python train.py --num_hidden_layers=9 --hidden_size=128 --norm_place="pre" --positions="rope" --rope_fraction=1.0 --bias="none" --init_std_up=0.0442 --beta2=0.99 --weight_decay=0.069 --warmup_steps=583 --schedule="wsd"
Each number is 200 + 40 x the weight over its row's rms, rounded and kept within 0 to 999. Layers, rows and columns count from 0. The size before them is the row's rms in percent of the matrix's.

# layer 6 MLP down (transposed), 320x128, rms 0.178, rows 156-174, columns 0-127
102,167,202,167,221,214,196,263,185,224,184,227,97,262,200,135,243,177,260,194,175,255,241,156,266,267,157,230,171,155,194,158,212,161,203,222,81,282,215,213,208,193,225,185,202,252,154,177,202,159,206,204,140,257,121,134,125,191,178,245,204,233,222,192,228,179,166,207,220,124,198,168,98,138,169,132,167,133,221,209,250,178,188,201,239,178,231,164,219,128,235,180,215,207,212,214,191,268,249,243,205,196,197,170,178,213,211,202,205,165,168,225,258,161,139,168,237,221,166,188,153,201,262,238,182,232,245,235,214
099,190,234,181,184,142,195,180,197,164,183,215,233,122,209,218,222,142,165,239,196,259,203,293,205,169,183,182,177,214,215,216,198,181,274,207,183,206,239,141,238,194,122,278,180,135,300,199,188,244,210,212,230,166,240,188,166,181,204,204,221,146,155,169,144,180,179,231,209,248,220,176,209,226,253,199,163,170,225,287,253,229,225,165,137,237,239,205,212,127,197,262,140,170,222,268,197,209,190,176,220,138,241,175,293,164,268,173,140,211,187,126,211,229,256,245,250,244,300,182,176,212,155,254,225,208,187,231,172
101,170,135,235,247,202,168,193,148,156,234,171,231,233,120,148,150,227,154,212,191,221,234,168,202,194,163,166,256,257,187,232,172,221,183,207,167,271,232,72,194,186,229,234,223,192,187,144,167,238,217,205,186,244,152,144,238,242,245,204,170,158,188,181,183,211,178,182,274,196,191,242,210,223,234,229,128,140,242,226,183,241,206,155,227,204,283,163,229,222,207,161,181,163,201,193,148,230,205,189,239,246,216,185,186,214,170,140,133,247,168,343,193,243,232,234,117,187,191,199,219,237,202,263,170,213,129,224,262
105,120,166,160,229,217,253,149,235,264,173,228,197,211,243,249,206,209,207,173,186,181,245,184,178,253,263,222,141,206,215,164,209,129,269,267,228,157,138,233,231,184,142,222,123,145,199,180,146,199,254,171,170,166,165,167,222,257,196,233,198,189,119,266,178,202,149,140,201,197,208,171,160,174,177,211,163,182,244,235,258,118,230,137,248,188,220,254,212,116,224,223,197,227,173,175,227,169,184,237,174,143,232,165,230,235,232,219,165,264,242,206,221,217,289,136,193,290,137,229,177,181,205,211,234,153,212,203,233
103,133,147,216,269,201,199,166,179,271,216,188,198,234,207,193,190,206,293,165,227,258,109,204,189,177,212,211,151,160,228,212,175,179,233,216,265,221,203,225,116,205,167,177,192,182,240,152,224,189,235,212,130,255,139,261,176,187,180,238,228,194,177,172,250,193,263,181,207,275,142,162,222,184,238,226,211,200,140,190,215,156,157,145,315,188,164,189,133,161,258,231,172,191,234,184,113,184,126,212,166,160,168,218,144,144,232,154,205,178,234,185,184,170,198,222,215,220,141,216,218,176,182,118,244,222,291,234,193
098,211,152,289,223,153,252,227,235,200,127,227,244,237,263,212,146,229,167,174,187,206,205,175,240,211,179,237,149,235,225,213,204,210,235,260,265,183,145,260,192,210,215,179,164,140,229,201,133,207,167,162,216,206,165,206,211,277,221,191,174,248,200,173,227,249,222,187,279,198,144,258,195,180,242,219,163,198,195,194,253,202,229,239,257,225,118,277,186,173,216,166,193,191,194,207,200,266,193,205,194,86,152,151,263,213,157,145,177,142,160,294,205,147,291,182,223,216,161,204,219,138,209,233,198,156,177,202,274
100,192,255,232,245,185,154,219,219,204,241,212,207,203,194,183,178,175,155,235,244,185,199,164,257,211,164,200,169,225,228,173,221,228,196,214,233,205,246,182,229,228,105,173,182,118,147,184,200,225,229,258,210,221,236,228,194,188,148,164,221,257,121,177,158,286,321,263,136,232,227,201,204,230,176,182,217,166,201,275,287,211,244,210,201,194,237,194,209,188,207,166,124,245,161,225,242,247,172,181,166,231,144,190,137,181,122,277,299,159,174,245,233,196,235,168,161,213,199,198,170,194,166,268,269,239,148,180,157
104,210,204,258,174,218,230,182,212,210,291,224,134,243,149,141,197,223,259,200,243,216,236,232,251,218,180,162,170,222,152,151,134,186,297,225,226,211,230,238,117,227,155,203,194,210,177,216,179,196,225,244,97,184,130,213,213,240,179,275,204,219,195,211,241,258,179,207,196,221,221,230,178,162,254,197,302,189,270,208,198,230,232,99,127,238,135,252,179,178,213,213,185,210,215,202,189,223,198,175,197,202,292,165,151,123,247,206,219,147,209,222,173,256,229,147,145,224,191,206,233,176,187,248,169,210,236,262,172
101,187,245,141,231,267,195,216,149,286,262,234,176,180,143,148,141,241,189,231,198,158,221,257,197,194,198,146,182,192,132,212,205,290,140,200,157,189,261,208,138,256,237,208,212,231,183,218,204,269,199,210,157,165,236,171,208,183,194,158,211,284,184,234,199,191,228,231,158,196,194,142,215,268,191,205,261,209,160,180,271,219,232,208,163,241,242,156,234,311,260,146,248,181,181,173,222,151,232,178,183,243,281,224,207,223,199,186,170,154,194,236,159,221,188,235,152,86,197,163,223,234,227,188,181,199,138,220,151
101,241,222,191,175,218,154,286,214,250,208,190,154,233,238,151,206,275,180,180,229,196,215,146,158,202,184,218,191,290,204,222,169,240,194,194,135,203,194,207,263,214,247,225,227,197,234,246,152,196,218,163,203,159,172,184,161,208,245,241,250,171,244,132,161,204,237,156,236,182,240,174,161,98,247,225,152,270,253,251,230,221,241,155,245,203,198,191,205,325,193,219,256,183,190,217,274,149,223,226,190,233,243,227,198,164,269,143,165,200,204,319,187,174,172,173,184,155,207,202,200,152,214,150,248,234,147,146,176
091,126,223,185,194,153,100,214,187,213,175,191,179,182,191,185,210,194,180,213,140,238,198,208,207,187,308,264,242,260,245,207,221,218,202,143,219,231,210,250,221,252,219,189,149,206,261,124,202,174,215,212,179,257,146,146,159,200,222,85,261,221,245,216,323,215,156,271,168,186,205,215,253,230,198,223,185,225,212,199,221,163,184,192,138,182,176,193,224,182,199,244,269,188,190,217,237,99,161,203,186,173,215,150,195,234,239,182,170,183,211,151,211,178,248,219,177,199,252,220,241,149,91,220,187,212,246,130,226
099,165,225,179,234,214,163,210,149,175,83,210,245,172,125,190,150,233,207,214,245,162,242,116,210,152,262,170,137,214,165,187,240,172,229,171,189,185,148,210,230,162,253,195,305,228,197,220,206,157,226,218,167,208,110,209,194,162,196,148,196,281,175,262,179,203,188,115,135,180,232,191,163,181,200,219,145,243,177,257,208,165,214,185,275,152,192,186,213,120,175,216,151,228,177,164,144,211,248,232,202,208,231,229,256,175,142,183,193,200,136,242,241,169,180,152,154,157,208,163,183,226,225,222,161,146,117,183,216
101,224,243,188,193,214,168,231,143,164,267,200,166,211,232,147,229,204,214,212,160,197,231,270,239,204,201,220,252,202,191,225,166,246,229,174,180,198,183,213,257,226,117,222,183,268,297,80,148,263,243,234,190,154,190,214,254,222,244,177,237,230,218,200,190,177,206,219,241,140,225,197,194,252,211,188,176,220,177,194,259,174,241,201,180,210,199,252,141,368,259,166,152,223,187,232,232,211,196,123,155,184,210,173,218,226,233,167,148,231,239,206,215,150,178,187,217,214,279,193,196,210,218,195,231,173,108,147,152
100,220,236,173,177,181,237,168,283,229,244,192,136,174,266,234,214,199,192,145,186,201,162,198,284,211,207,226,165,204,209,170,201,191,198,271,205,179,154,212,242,223,148,191,178,138,237,212,149,111,229,213,229,163,275,224,196,194,211,178,231,229,179,190,114,188,198,244,193,241,181,198,240,222,202,230,133,212,155,270,135,249,194,170,209,219,232,194,233,271,174,207,135,285,206,195,227,172,106,214,241,181,218,118,64,230,147,228,205,173,153,155,266,190,242,187,161,203,213,191,250,199,171,155,254,193,231,139,183
100,184,97,178,259,222,250,214,239,243,243,218,172,174,196,262,268,194,247,212,176,217,207,199,235,203,284,208,204,179,243,205,194,228,162,175,243,172,219,173,110,221,163,188,219,192,162,233,178,202,261,132,189,166,197,197,146,208,224,196,165,182,122,190,245,213,245,173,176,286,185,199,214,236,130,169,223,226,195,232,191,237,270,153,127,294,208,135,180,152,253,188,170,232,170,197,174,223,157,103,200,267,219,198,208,226,224,169,268,146,221,179,143,244,131,163,135,178,216,168,251,275,229,174,190,168,195,241,207
097,209,217,182,105,258,147,185,191,240,206,202,232,190,194,161,211,156,174,290,292,134,164,214,175,215,278,194,261,181,213,277,220,191,225,217,184,160,174,207,206,205,202,201,235,157,144,176,158,226,164,244,124,123,123,178,206,191,219,195,202,165,235,228,220,227,274,195,238,157,170,162,185,206,158,239,220,205,219,175,156,217,209,192,200,250,183,213,220,79,161,174,222,159,140,211,269,152,208,171,203,203,227,209,212,226,255,211,200,230,241,122,217,273,173,199,200,190,86,192,154,185,223,305,243,235,189,203,200
099,187,162,208,197,182,180,187,237,190,161,177,149,221,249,259,172,137,202,206,229,179,291,174,187,192,230,205,266,228,211,235,242,125,166,219,209,203,143,229,257,254,235,135,218,244,240,253,173,237,187,195,223,123,167,178,139,290,179,222,204,236,205,128,209,176,203,245,170,208,160,136,165,155,210,245,189,185,251,245,183,165,285,169,115,223,225,148,195,152,162,283,187,146,240,175,198,256,177,200,259,212,199,247,210,221,168,168,234,156,125,159,163,202,163,162,157,216,225,123,142,170,210,243,225,247,246,253,209
098,266,195,167,243,228,315,153,217,219,163,161,249,261,171,164,203,198,176,216,183,154,187,130,219,189,178,232,193,167,202,214,199,195,131,202,187,202,139,211,183,207,190,250,219,220,165,145,186,196,268,163,117,226,215,154,157,188,190,208,232,156,239,224,248,182,210,168,210,220,186,170,187,148,157,175,222,266,143,198,162,176,163,276,161,141,234,286,251,186,154,212,203,274,237,188,122,191,194,183,244,199,222,199,120,180,253,199,145,143,204,259,238,198,217,237,214,179,148,307,228,194,161,267,133,189,200,271,157
103,178,222,213,256,190,200,205,162,207,192,173,239,187,189,184,195,134,219,152,226,79,158,201,125,152,229,187,180,170,81,173,226,210,205,158,200,228,201,177,227,210,284,154,198,213,185,186,168,190,257,179,82,172,69,185,242,289,182,171,189,236,221,238,194,223,237,193,191,148,187,211,212,248,150,205,183,192,138,153,223,158,146,208,227,174,186,183,249,204,187,217,189,212,276,252,204,190,245,204,188,212,248,96,222,195,164,189,204,132,168,178,223,196,212,134,145,214,127,207,229,164,180,183,240,138,178,193,191
# layer 6 MLP gate, 320x128, rms 0.184, rows 157-174, columns 0-127
100,168,206,208,267,178,208,250,219,149,185,236,164,202,172,213,148,148,164,230,187,169,157,161,215,201,136,188,188,188,247,303,260,226,157,275,179,156,198,192,212,226,219,178,202,152,201,206,144,140,226,275,218,226,178,198,160,206,264,187,324,234,237,233,245,203,191,233,85,198,266,256,218,258,207,139,182,215,177,138,206,142,224,157,175,197,286,249,257,233,149,155,186,188,200,212,166,170,208,216,259,189,215,252,218,202,207,244,203,166,157,199,185,115,171,179,252,221,209,217,176,179,200,166,297,216,216,239,216
107,210,251,103,218,187,195,219,158,205,242,189,233,165,198,199,177,211,192,258,200,195,191,231,257,146,128,228,191,233,167,229,203,139,182,295,237,137,176,191,172,195,178,141,240,237,189,167,159,210,133,285,182,233,224,187,113,207,267,178,220,164,267,225,175,186,204,232,162,248,221,152,166,210,135,140,103,257,160,170,195,230,214,232,182,236,148,267,224,196,223,182,154,242,251,206,159,144,240,180,190,185,186,187,242,190,206,121,139,210,227,208,211,166,251,128,228,193,245,172,253,171,122,145,167,211,220,165,246
100,220,234,241,201,190,152,228,220,170,190,142,215,165,162,259,155,192,174,139,173,191,175,203,259,226,234,202,173,176,216,306,191,145,225,216,231,165,182,172,204,149,212,167,221,218,204,241,202,149,170,164,222,171,284,185,286,150,182,245,217,200,257,180,219,220,223,166,194,142,185,258,192,204,181,202,137,129,176,174,178,159,358,136,172,219,179,190,147,181,150,171,211,229,148,120,174,235,181,187,146,202,191,196,254,168,172,220,249,208,264,148,235,158,207,119,144,209,207,214,200,246,181,138,130,209,261,184,200
095,211,183,181,219,178,210,190,100,134,197,182,144,167,228,228,170,201,210,195,235,206,105,216,210,178,162,253,188,207,236,209,252,160,177,235,163,188,234,228,173,185,228,167,183,196,219,166,230,221,142,145,153,258,184,264,51,216,212,153,243,251,248,225,219,169,240,228,230,247,228,246,268,209,189,191,153,67,212,145,210,230,218,161,151,280,215,250,134,237,176,247,252,152,190,198,192,123,222,138,191,227,197,198,184,224,211,164,169,156,190,194,226,119,248,229,201,229,198,231,197,196,200,164,227,211,191,264,208
101,193,249,197,212,68,208,155,201,146,118,243,236,233,206,194,173,199,178,198,262,182,228,224,229,190,212,240,259,209,237,192,252,173,170,186,188,174,219,150,200,235,258,212,222,197,188,201,221,194,163,232,186,177,250,202,190,203,246,212,211,253,242,275,208,305,245,227,142,258,287,215,180,227,184,213,216,195,169,162,200,194,274,235,127,149,145,147,232,202,235,179,233,177,160,192,191,214,282,187,213,189,208,152,167,226,257,291,206,198,161,170,254,186,191,195,242,188,184,158,195,143,153,215,296,209,279,232,290
100,199,175,139,185,173,137,199,174,164,189,162,199,180,267,215,155,223,246,193,169,242,203,175,125,219,156,229,176,148,211,199,161,187,237,164,223,183,188,208,188,148,218,207,161,237,143,196,261,208,142,175,236,190,266,267,185,213,157,225,143,239,162,117,171,150,195,214,178,242,119,192,163,207,185,164,152,221,136,212,141,213,175,189,136,195,128,254,210,200,243,160,184,262,237,196,172,206,300,240,139,198,188,202,251,248,323,170,231,195,277,147,214,184,192,175,128,193,219,275,197,188,179,170,232,190,254,128,202
106,208,188,213,216,124,182,124,167,151,194,235,207,227,186,228,146,220,164,187,212,232,129,241,182,143,162,139,193,195,221,228,262,253,202,215,232,202,214,194,231,202,214,173,110,217,170,134,245,220,129,244,274,207,205,250,184,250,211,226,209,137,235,200,223,172,206,197,189,156,210,230,249,230,129,175,142,173,201,172,146,253,206,110,115,228,273,175,198,145,181,202,226,195,289,169,213,191,227,223,199,178,238,218,197,201,164,181,229,249,183,191,304,109,253,246,141,119,229,199,159,224,222,170,212,267,236,197,228
100,249,241,222,166,191,106,244,247,101,161,173,203,255,204,225,328,189,217,178,217,223,134,227,243,244,150,218,245,201,184,207,193,216,169,258,262,252,190,153,263,225,165,194,145,183,249,237,249,240,123,192,229,202,192,147,198,204,235,140,196,182,219,156,246,184,161,197,81,244,208,223,175,183,219,191,212,189,227,190,176,206,270,219,184,215,164,178,221,200,197,200,171,154,236,229,220,188,202,192,230,161,206,244,197,263,241,217,240,177,286,165,245,140,209,104,156,240,192,241,144,173,162,226,147,211,194,218,250
095,218,189,216,207,225,193,248,127,196,219,211,213,250,211,204,139,208,163,135,164,283,218,197,194,113,157,195,220,176,245,227,202,160,245,231,189,85,206,211,159,219,191,191,244,214,229,160,221,221,154,131,195,178,254,113,196,226,147,198,182,212,205,182,263,211,208,210,135,146,110,175,223,212,219,130,177,215,138,216,254,174,198,214,133,223,245,175,183,224,193,226,247,243,214,248,161,143,132,231,117,122,213,181,251,236,275,165,197,127,230,201,192,169,159,174,183,182,217,213,170,181,165,147,187,237,166,180,296
091,159,186,262,258,258,215,247,139,161,159,151,236,223,229,158,233,281,235,187,193,212,210,283,171,222,194,330,166,211,224,210,277,218,177,209,184,233,153,206,254,122,193,171,135,210,173,244,227,218,169,206,224,207,246,198,185,241,270,253,190,258,236,166,200,167,286,223,185,175,179,249,148,204,181,135,270,218,245,195,202,186,213,165,149,234,206,239,138,205,185,192,167,231,196,242,182,220,240,229,174,236,205,211,135,166,156,229,216,216,191,117,210,170,202,239,131,128,210,231,216,282,198,202,197,185,174,286,195
096,255,215,169,251,185,204,237,161,207,176,248,165,129,180,140,206,188,230,220,168,185,162,234,198,149,53,206,249,248,147,228,189,226,188,205,169,230,244,165,183,125,185,190,210,241,122,243,202,150,212,241,195,152,191,168,228,130,204,281,183,193,194,165,226,220,258,122,239,156,185,179,108,203,112,202,139,249,142,190,171,274,195,248,181,184,215,227,244,129,186,212,273,185,213,209,179,197,221,136,199,123,158,153,154,210,190,178,216,154,187,199,204,174,213,227,166,201,194,245,216,248,226,229,133,228,175,160,202
102,137,192,181,229,234,210,221,132,210,207,285,158,232,231,196,203,205,198,199,235,184,200,230,212,246,103,249,236,241,246,290,235,185,220,136,188,193,230,140,272,134,261,230,117,163,238,212,221,230,224,212,180,267,148,128,208,181,223,219,173,149,278,152,224,183,208,167,210,216,185,257,234,244,191,214,142,129,203,186,204,258,227,238,162,235,182,145,190,223,215,131,209,179,288,212,163,221,188,225,192,216,209,224,221,132,268,224,233,204,171,126,246,199,215,246,151,163,182,181,264,186,192,152,198,257,193,237,270
101,138,177,208,167,222,219,153,223,203,124,178,161,160,214,171,187,198,163,201,232,135,248,207,198,164,164,194,232,199,155,213,234,197,171,205,192,229,248,95,217,203,127,113,170,192,145,198,205,229,189,241,219,266,254,209,201,173,225,222,173,252,172,230,218,125,163,209,176,215,205,171,179,162,154,179,205,187,228,232,203,185,185,170,194,182,161,306,246,220,155,138,187,166,208,209,236,240,243,170,79,216,212,190,210,217,199,212,198,206,303,207,190,142,168,132,92,238,225,304,230,112,241,221,219,223,215,218,246
102,180,107,194,235,241,178,257,190,149,178,201,161,271,236,207,218,326,167,204,153,201,185,115,87,199,169,158,192,205,201,194,164,168,223,215,206,238,247,198,205,227,192,110,244,242,280,177,174,187,191,196,222,224,178,215,229,198,167,267,214,244,280,197,186,181,230,215,150,173,220,169,209,267,202,202,188,231,187,194,179,248,188,223,191,238,183,207,222,203,218,264,194,181,214,205,238,208,132,181,225,187,225,149,200,196,251,234,208,187,217,192,254,147,209,190,248,279,141,356,249,154,252,173,217,238,203,225,177
097,206,180,165,243,213,186,213,188,162,174,151,173,213,176,284,233,225,177,197,296,208,243,272,239,159,160,191,291,186,137,157,163,236,194,250,206,207,263,201,264,190,245,142,217,214,208,200,277,230,101,223,227,177,203,236,202,156,181,127,222,224,191,186,208,224,130,258,176,209,285,168,189,283,268,250,167,164,124,194,170,112,174,184,122,204,207,183,217,205,224,256,240,182,206,156,206,286,217,162,229,169,158,199,171,215,215,231,201,136,160,213,198,158,205,248,255,155,207,185,243,175,188,227,189,187,220,257,211
105,158,181,138,204,232,233,228,218,163,149,124,220,202,135,207,274,193,180,159,237,146,192,268,169,193,137,244,237,212,161,211,266,219,221,159,241,146,208,156,196,201,207,168,267,269,264,136,267,179,217,200,197,154,152,196,248,159,244,265,213,162,191,214,198,134,257,272,128,190,167,213,231,185,250,239,236,237,143,213,182,200,262,241,190,138,208,157,147,184,242,200,254,243,197,194,198,263,193,172,243,208,191,190,199,146,138,224,233,214,160,147,233,204,182,208,216,95,267,170,219,204,165,113,174,194,213,175,206
099,93,178,242,268,226,279,194,228,277,169,203,199,211,219,216,206,199,202,169,211,227,270,152,195,209,234,185,169,153,219,231,223,209,222,239,156,193,165,188,143,160,180,177,219,201,168,206,228,231,175,162,209,219,234,144,206,258,214,212,227,198,308,208,95,198,232,233,187,94,242,189,267,188,216,245,178,209,184,265,223,163,177,180,168,183,118,237,160,106,282,224,187,222,180,260,234,210,191,164,157,198,211,219,204,151,258,200,239,171,263,141,278,237,217,215,241,213,225,193,161,259,190,121,208,177,228,208,231
096,235,161,196,115,154,199,222,205,195,121,237,250,196,163,173,186,209,273,223,217,212,195,201,145,269,187,218,203,223,111,231,161,256,253,271,210,160,144,180,254,131,226,157,196,195,267,159,213,182,187,148,166,191,165,195,231,186,107,251,217,214,149,197,209,213,179,151,132,99,259,236,213,164,189,187,207,185,216,178,193,211,180,262,186,175,209,291,176,223,175,221,272,238,247,211,214,172,130,140,221,230,243,203,200,260,167,183,153,148,196,166,152,146,181,177,175,242,194,236,175,220,223,255,212,262,246,204,126
# layer 6 MLP up, 320x128, rms 0.179, rows 157-174, columns 0-127
097,133,110,269,213,206,157,250,194,197,236,214,255,209,182,255,179,234,236,234,192,138,261,130,183,277,206,293,207,149,250,193,217,209,203,194,186,185,176,238,213,96,190,138,265,152,184,174,171,139,177,233,187,211,232,190,240,168,251,198,192,203,216,209,166,233,161,140,174,188,264,165,188,243,222,181,171,129,181,125,159,235,199,238,184,225,194,203,147,191,171,158,216,142,145,165,176,177,189,203,194,187,196,129,232,164,153,246,157,251,228,200,167,160,81,237,161,220,238,175,164,215,215,223,218,284,153,173,187
104,139,170,244,205,218,141,240,157,192,237,188,147,214,258,196,166,157,146,190,234,244,110,206,196,181,170,121,201,181,194,159,199,193,215,162,148,126,331,223,180,255,273,249,244,157,251,197,209,217,195,214,133,217,178,192,129,147,204,269,214,124,211,195,194,205,180,141,221,150,214,206,253,194,204,196,181,159,150,244,223,209,175,203,153,209,233,246,176,231,233,149,276,250,206,120,123,255,202,268,210,147,231,228,248,181,239,239,202,189,213,224,238,203,232,236,192,189,242,196,152,169,156,122,217,213,214,190,174
106,136,291,239,210,216,249,241,208,224,219,254,195,185,125,195,215,225,167,141,188,206,217,51,166,265,216,212,187,204,180,198,256,153,213,202,210,280,146,168,155,191,207,182,237,235,199,243,236,246,248,180,238,213,178,228,164,221,185,186,232,175,165,172,208,211,220,258,197,228,182,232,196,160,196,259,198,213,251,240,203,214,153,224,202,187,231,243,152,210,261,192,199,226,202,185,221,192,213,212,220,177,220,367,84,206,202,231,127,214,175,213,184,207,204,190,202,265,234,186,229,162,256,265,184,191,114,212,235
098,188,165,219,222,194,188,227,204,149,188,199,187,142,227,235,187,244,233,182,150,231,185,269,156,233,268,108,171,167,210,242,189,225,169,259,226,199,224,238,252,122,140,129,233,204,230,250,246,163,236,253,268,161,200,249,278,167,244,204,255,188,183,250,268,223,236,201,195,132,232,234,170,203,196,216,202,261,142,201,234,163,256,191,170,222,191,170,227,190,170,199,204,132,195,182,255,173,212,241,247,218,198,226,185,229,129,136,174,172,178,245,82,229,239,196,204,150,239,148,196,132,206,167,152,165,284,158,206
102,183,210,123,258,176,207,172,222,153,204,171,288,223,255,219,161,187,231,236,220,211,129,276,254,197,212,217,236,188,185,223,141,197,222,150,210,153,174,213,248,231,308,140,175,203,217,254,166,261,197,261,172,187,200,179,116,240,191,203,179,210,195,252,198,229,223,283,211,191,310,171,235,272,170,271,207,207,264,242,229,182,180,178,178,175,228,216,238,218,241,212,173,256,198,267,146,124,173,201,220,151,190,189,181,222,226,193,122,184,232,122,169,211,206,184,247,219,188,169,180,167,110,220,183,182,265,181,182
100,169,232,190,252,244,234,198,188,170,206,183,210,234,284,148,156,262,203,248,220,153,201,232,173,217,140,204,169,194,200,161,213,228,252,208,189,204,221,151,98,130,324,212,218,156,166,268,211,177,213,232,173,168,185,191,222,243,240,258,138,203,189,145,218,219,185,240,151,214,192,165,254,168,243,163,177,218,204,231,149,130,181,251,192,248,181,177,211,197,185,220,128,200,259,136,242,176,198,229,134,208,227,183,208,132,191,134,188,196,263,199,223,171,171,272,235,107,272,134,177,214,219,240,152,185,193,266,171
104,195,189,233,159,137,263,177,208,254,214,184,153,142,184,255,103,137,234,210,229,234,161,212,246,197,217,205,232,203,257,262,217,139,158,220,274,227,211,179,182,156,191,168,154,192,225,251,204,207,215,237,138,183,216,271,121,271,227,197,201,260,208,150,232,205,219,167,193,265,223,322,249,274,230,145,244,188,213,183,199,142,245,175,164,241,216,194,280,155,249,219,172,139,237,235,201,99,164,218,210,223,225,156,132,191,177,236,235,225,165,209,166,191,213,210,171,201,186,177,186,170,157,204,238,159,235,241,192
098,211,171,245,219,232,202,234,158,179,196,199,202,122,250,201,232,194,204,282,201,250,251,172,134,146,174,213,230,218,239,186,113,224,131,181,270,232,183,225,261,206,142,188,189,167,210,181,147,134,192,151,227,235,163,141,153,211,211,185,172,139,199,225,203,247,103,187,205,204,198,133,124,177,190,167,253,182,191,234,162,154,155,198,219,244,129,190,151,195,193,151,217,145,162,223,212,206,212,243,177,232,142,105,178,205,183,164,225,230,174,205,139,226,148,173,145,233,218,265,215,197,268,242,213,177,137,95,205
095,216,151,130,265,154,192,260,177,145,214,299,199,240,156,247,239,187,170,227,182,201,155,151,197,155,165,180,187,198,241,187,228,181,225,156,229,150,230,210,172,190,259,218,118,265,205,219,215,265,229,200,223,246,163,215,92,189,211,233,224,202,212,219,196,222,199,268,232,238,171,244,253,237,170,230,137,109,237,172,174,173,232,179,217,198,147,209,226,167,181,201,206,228,236,224,163,252,245,179,129,161,181,215,239,220,215,214,177,223,199,162,198,203,261,118,147,94,184,248,225,145,194,165,214,254,217,305,190
094,178,146,209,246,238,253,175,266,198,182,213,122,213,137,179,179,203,166,237,189,124,160,194,214,188,187,217,234,176,126,116,186,211,205,194,187,160,218,210,235,204,258,240,218,114,289,215,245,185,166,179,224,242,180,173,218,172,188,203,165,233,237,177,190,226,169,181,253,241,185,178,191,215,159,205,209,195,228,206,166,211,197,139,176,165,198,286,303,213,235,163,272,239,214,173,99,197,178,197,157,203,165,231,186,204,121,283,201,196,159,210,238,249,203,217,276,245,169,194,204,109,167,140,229,114,127,169,215
099,171,144,183,210,184,240,196,161,195,204,244,233,203,237,185,221,169,298,255,202,191,162,210,218,228,166,188,226,205,211,170,234,186,196,272,94,254,254,169,150,242,183,182,231,278,234,220,288,241,204,207,145,274,230,176,191,181,205,214,193,250,202,241,198,188,322,130,212,322,199,187,275,172,174,211,193,172,243,247,219,264,199,189,178,237,194,154,244,199,200,207,163,225,235,187,144,184,171,198,191,195,166,215,226,200,200,198,79,239,208,186,186,192,158,132,270,227,223,187,151,110,186,183,243,206,192,214,211
096,194,161,159,244,245,255,232,128,226,178,234,227,294,222,172,161,209,146,174,189,164,257,163,202,118,260,255,173,177,198,172,245,178,241,180,210,159,173,210,200,170,249,252,160,188,151,184,156,198,151,260,205,213,195,202,95,208,100,189,162,203,278,271,220,200,122,154,210,209,212,197,252,233,153,197,126,188,248,249,227,208,158,150,189,217,162,247,209,161,216,195,243,236,198,184,190,226,189,261,226,206,247,203,187,107,211,213,230,186,193,162,262,219,221,213,200,218,219,173,179,171,232,128,231,216,148,211,312
099,201,199,150,218,175,228,166,195,236,196,155,199,208,263,136,137,163,223,174,204,183,177,128,223,211,205,199,159,211,189,151,186,229,165,156,185,197,267,216,157,182,325,207,146,170,282,229,200,185,244,196,259,210,204,110,178,241,167,222,176,226,213,265,113,196,236,116,141,255,122,175,237,166,236,182,188,125,219,248,168,205,188,166,166,182,217,176,221,178,234,168,168,245,174,154,215,155,212,215,220,216,204,150,141,180,200,228,214,236,280,214,225,211,272,215,197,213,215,225,186,233,174,90,186,292,270,205,203
097,212,240,224,157,183,206,212,253,194,204,142,201,232,215,137,139,214,180,129,210,184,171,210,166,145,201,249,204,137,172,208,171,272,200,181,178,200,228,132,147,245,195,176,95,214,198,171,206,200,184,201,175,229,173,217,161,196,140,157,185,189,230,213,180,306,262,272,183,222,195,134,230,124,193,193,255,206,187,239,222,169,222,207,218,252,179,186,160,220,292,212,253,208,200,176,187,297,144,176,182,139,144,215,170,189,232,181,171,193,189,219,227,293,195,225,187,181,209,162,168,134,277,179,281,122,185,280,231
097,209,272,259,248,190,190,174,167,200,155,214,204,202,157,253,198,207,134,158,161,200,205,149,211,149,215,147,207,193,281,182,218,187,169,246,183,191,184,192,192,214,180,127,230,184,178,213,147,89,209,114,237,233,297,133,235,253,176,212,270,188,159,272,218,214,230,242,212,189,177,208,222,151,204,134,260,274,316,195,218,209,246,204,189,183,134,159,160,183,217,168,131,201,180,259,200,164,132,179,201,171,160,213,161,253,232,181,148,201,239,135,241,218,149,272,218,214,210,200,161,204,218,217,173,237,157,222,198
100,223,186,185,223,260,187,142,209,213,99,277,143,165,139,229,167,198,166,269,222,170,243,214,193,196,247,245,196,229,121,192,189,192,141,142,181,218,281,212,252,293,164,188,213,187,199,222,203,170,256,114,246,205,202,191,258,121,199,220,184,234,204,167,192,186,229,202,266,204,130,239,181,204,188,264,258,162,190,233,198,195,188,189,205,210,227,70,241,181,166,228,171,211,202,153,230,175,217,180,124,174,188,239,248,142,248,249,162,175,173,222,256,200,204,171,236,191,183,124,142,162,148,171,241,229,187,217,221
097,223,183,263,200,261,205,171,200,244,148,159,230,254,245,129,214,119,150,167,201,148,282,196,205,215,176,168,206,249,247,226,198,253,244,121,216,169,183,204,234,123,234,236,192,182,64,214,190,228,221,291,218,161,150,178,267,184,198,177,208,262,216,109,155,237,230,198,175,210,223,271,202,168,260,215,185,193,182,236,205,202,169,209,221,201,227,151,160,174,196,189,220,219,264,143,215,180,205,169,182,235,224,159,211,159,197,207,173,194,168,155,198,205,183,228,157,236,149,206,312,259,257,217,162,205,216,131,235
100,195,159,119,188,198,156,219,229,139,186,254,144,239,172,228,199,169,188,249,96,212,204,197,196,163,229,173,258,128,259,283,133,169,115,232,245,154,165,252,179,227,159,247,127,191,227,193,259,252,257,181,202,236,199,235,238,144,210,210,177,235,226,246,217,190,188,148,205,148,235,173,216,181,150,284,241,198,242,217,240,278,160,132,210,152,123,192,180,196,192,197,227,186,188,165,158,150,202,144,165,229,179,216,150,195,289,158,197,226,210,189,176,224,184,208,258,205,209,248,183,295,191,230,210,199,198,196,234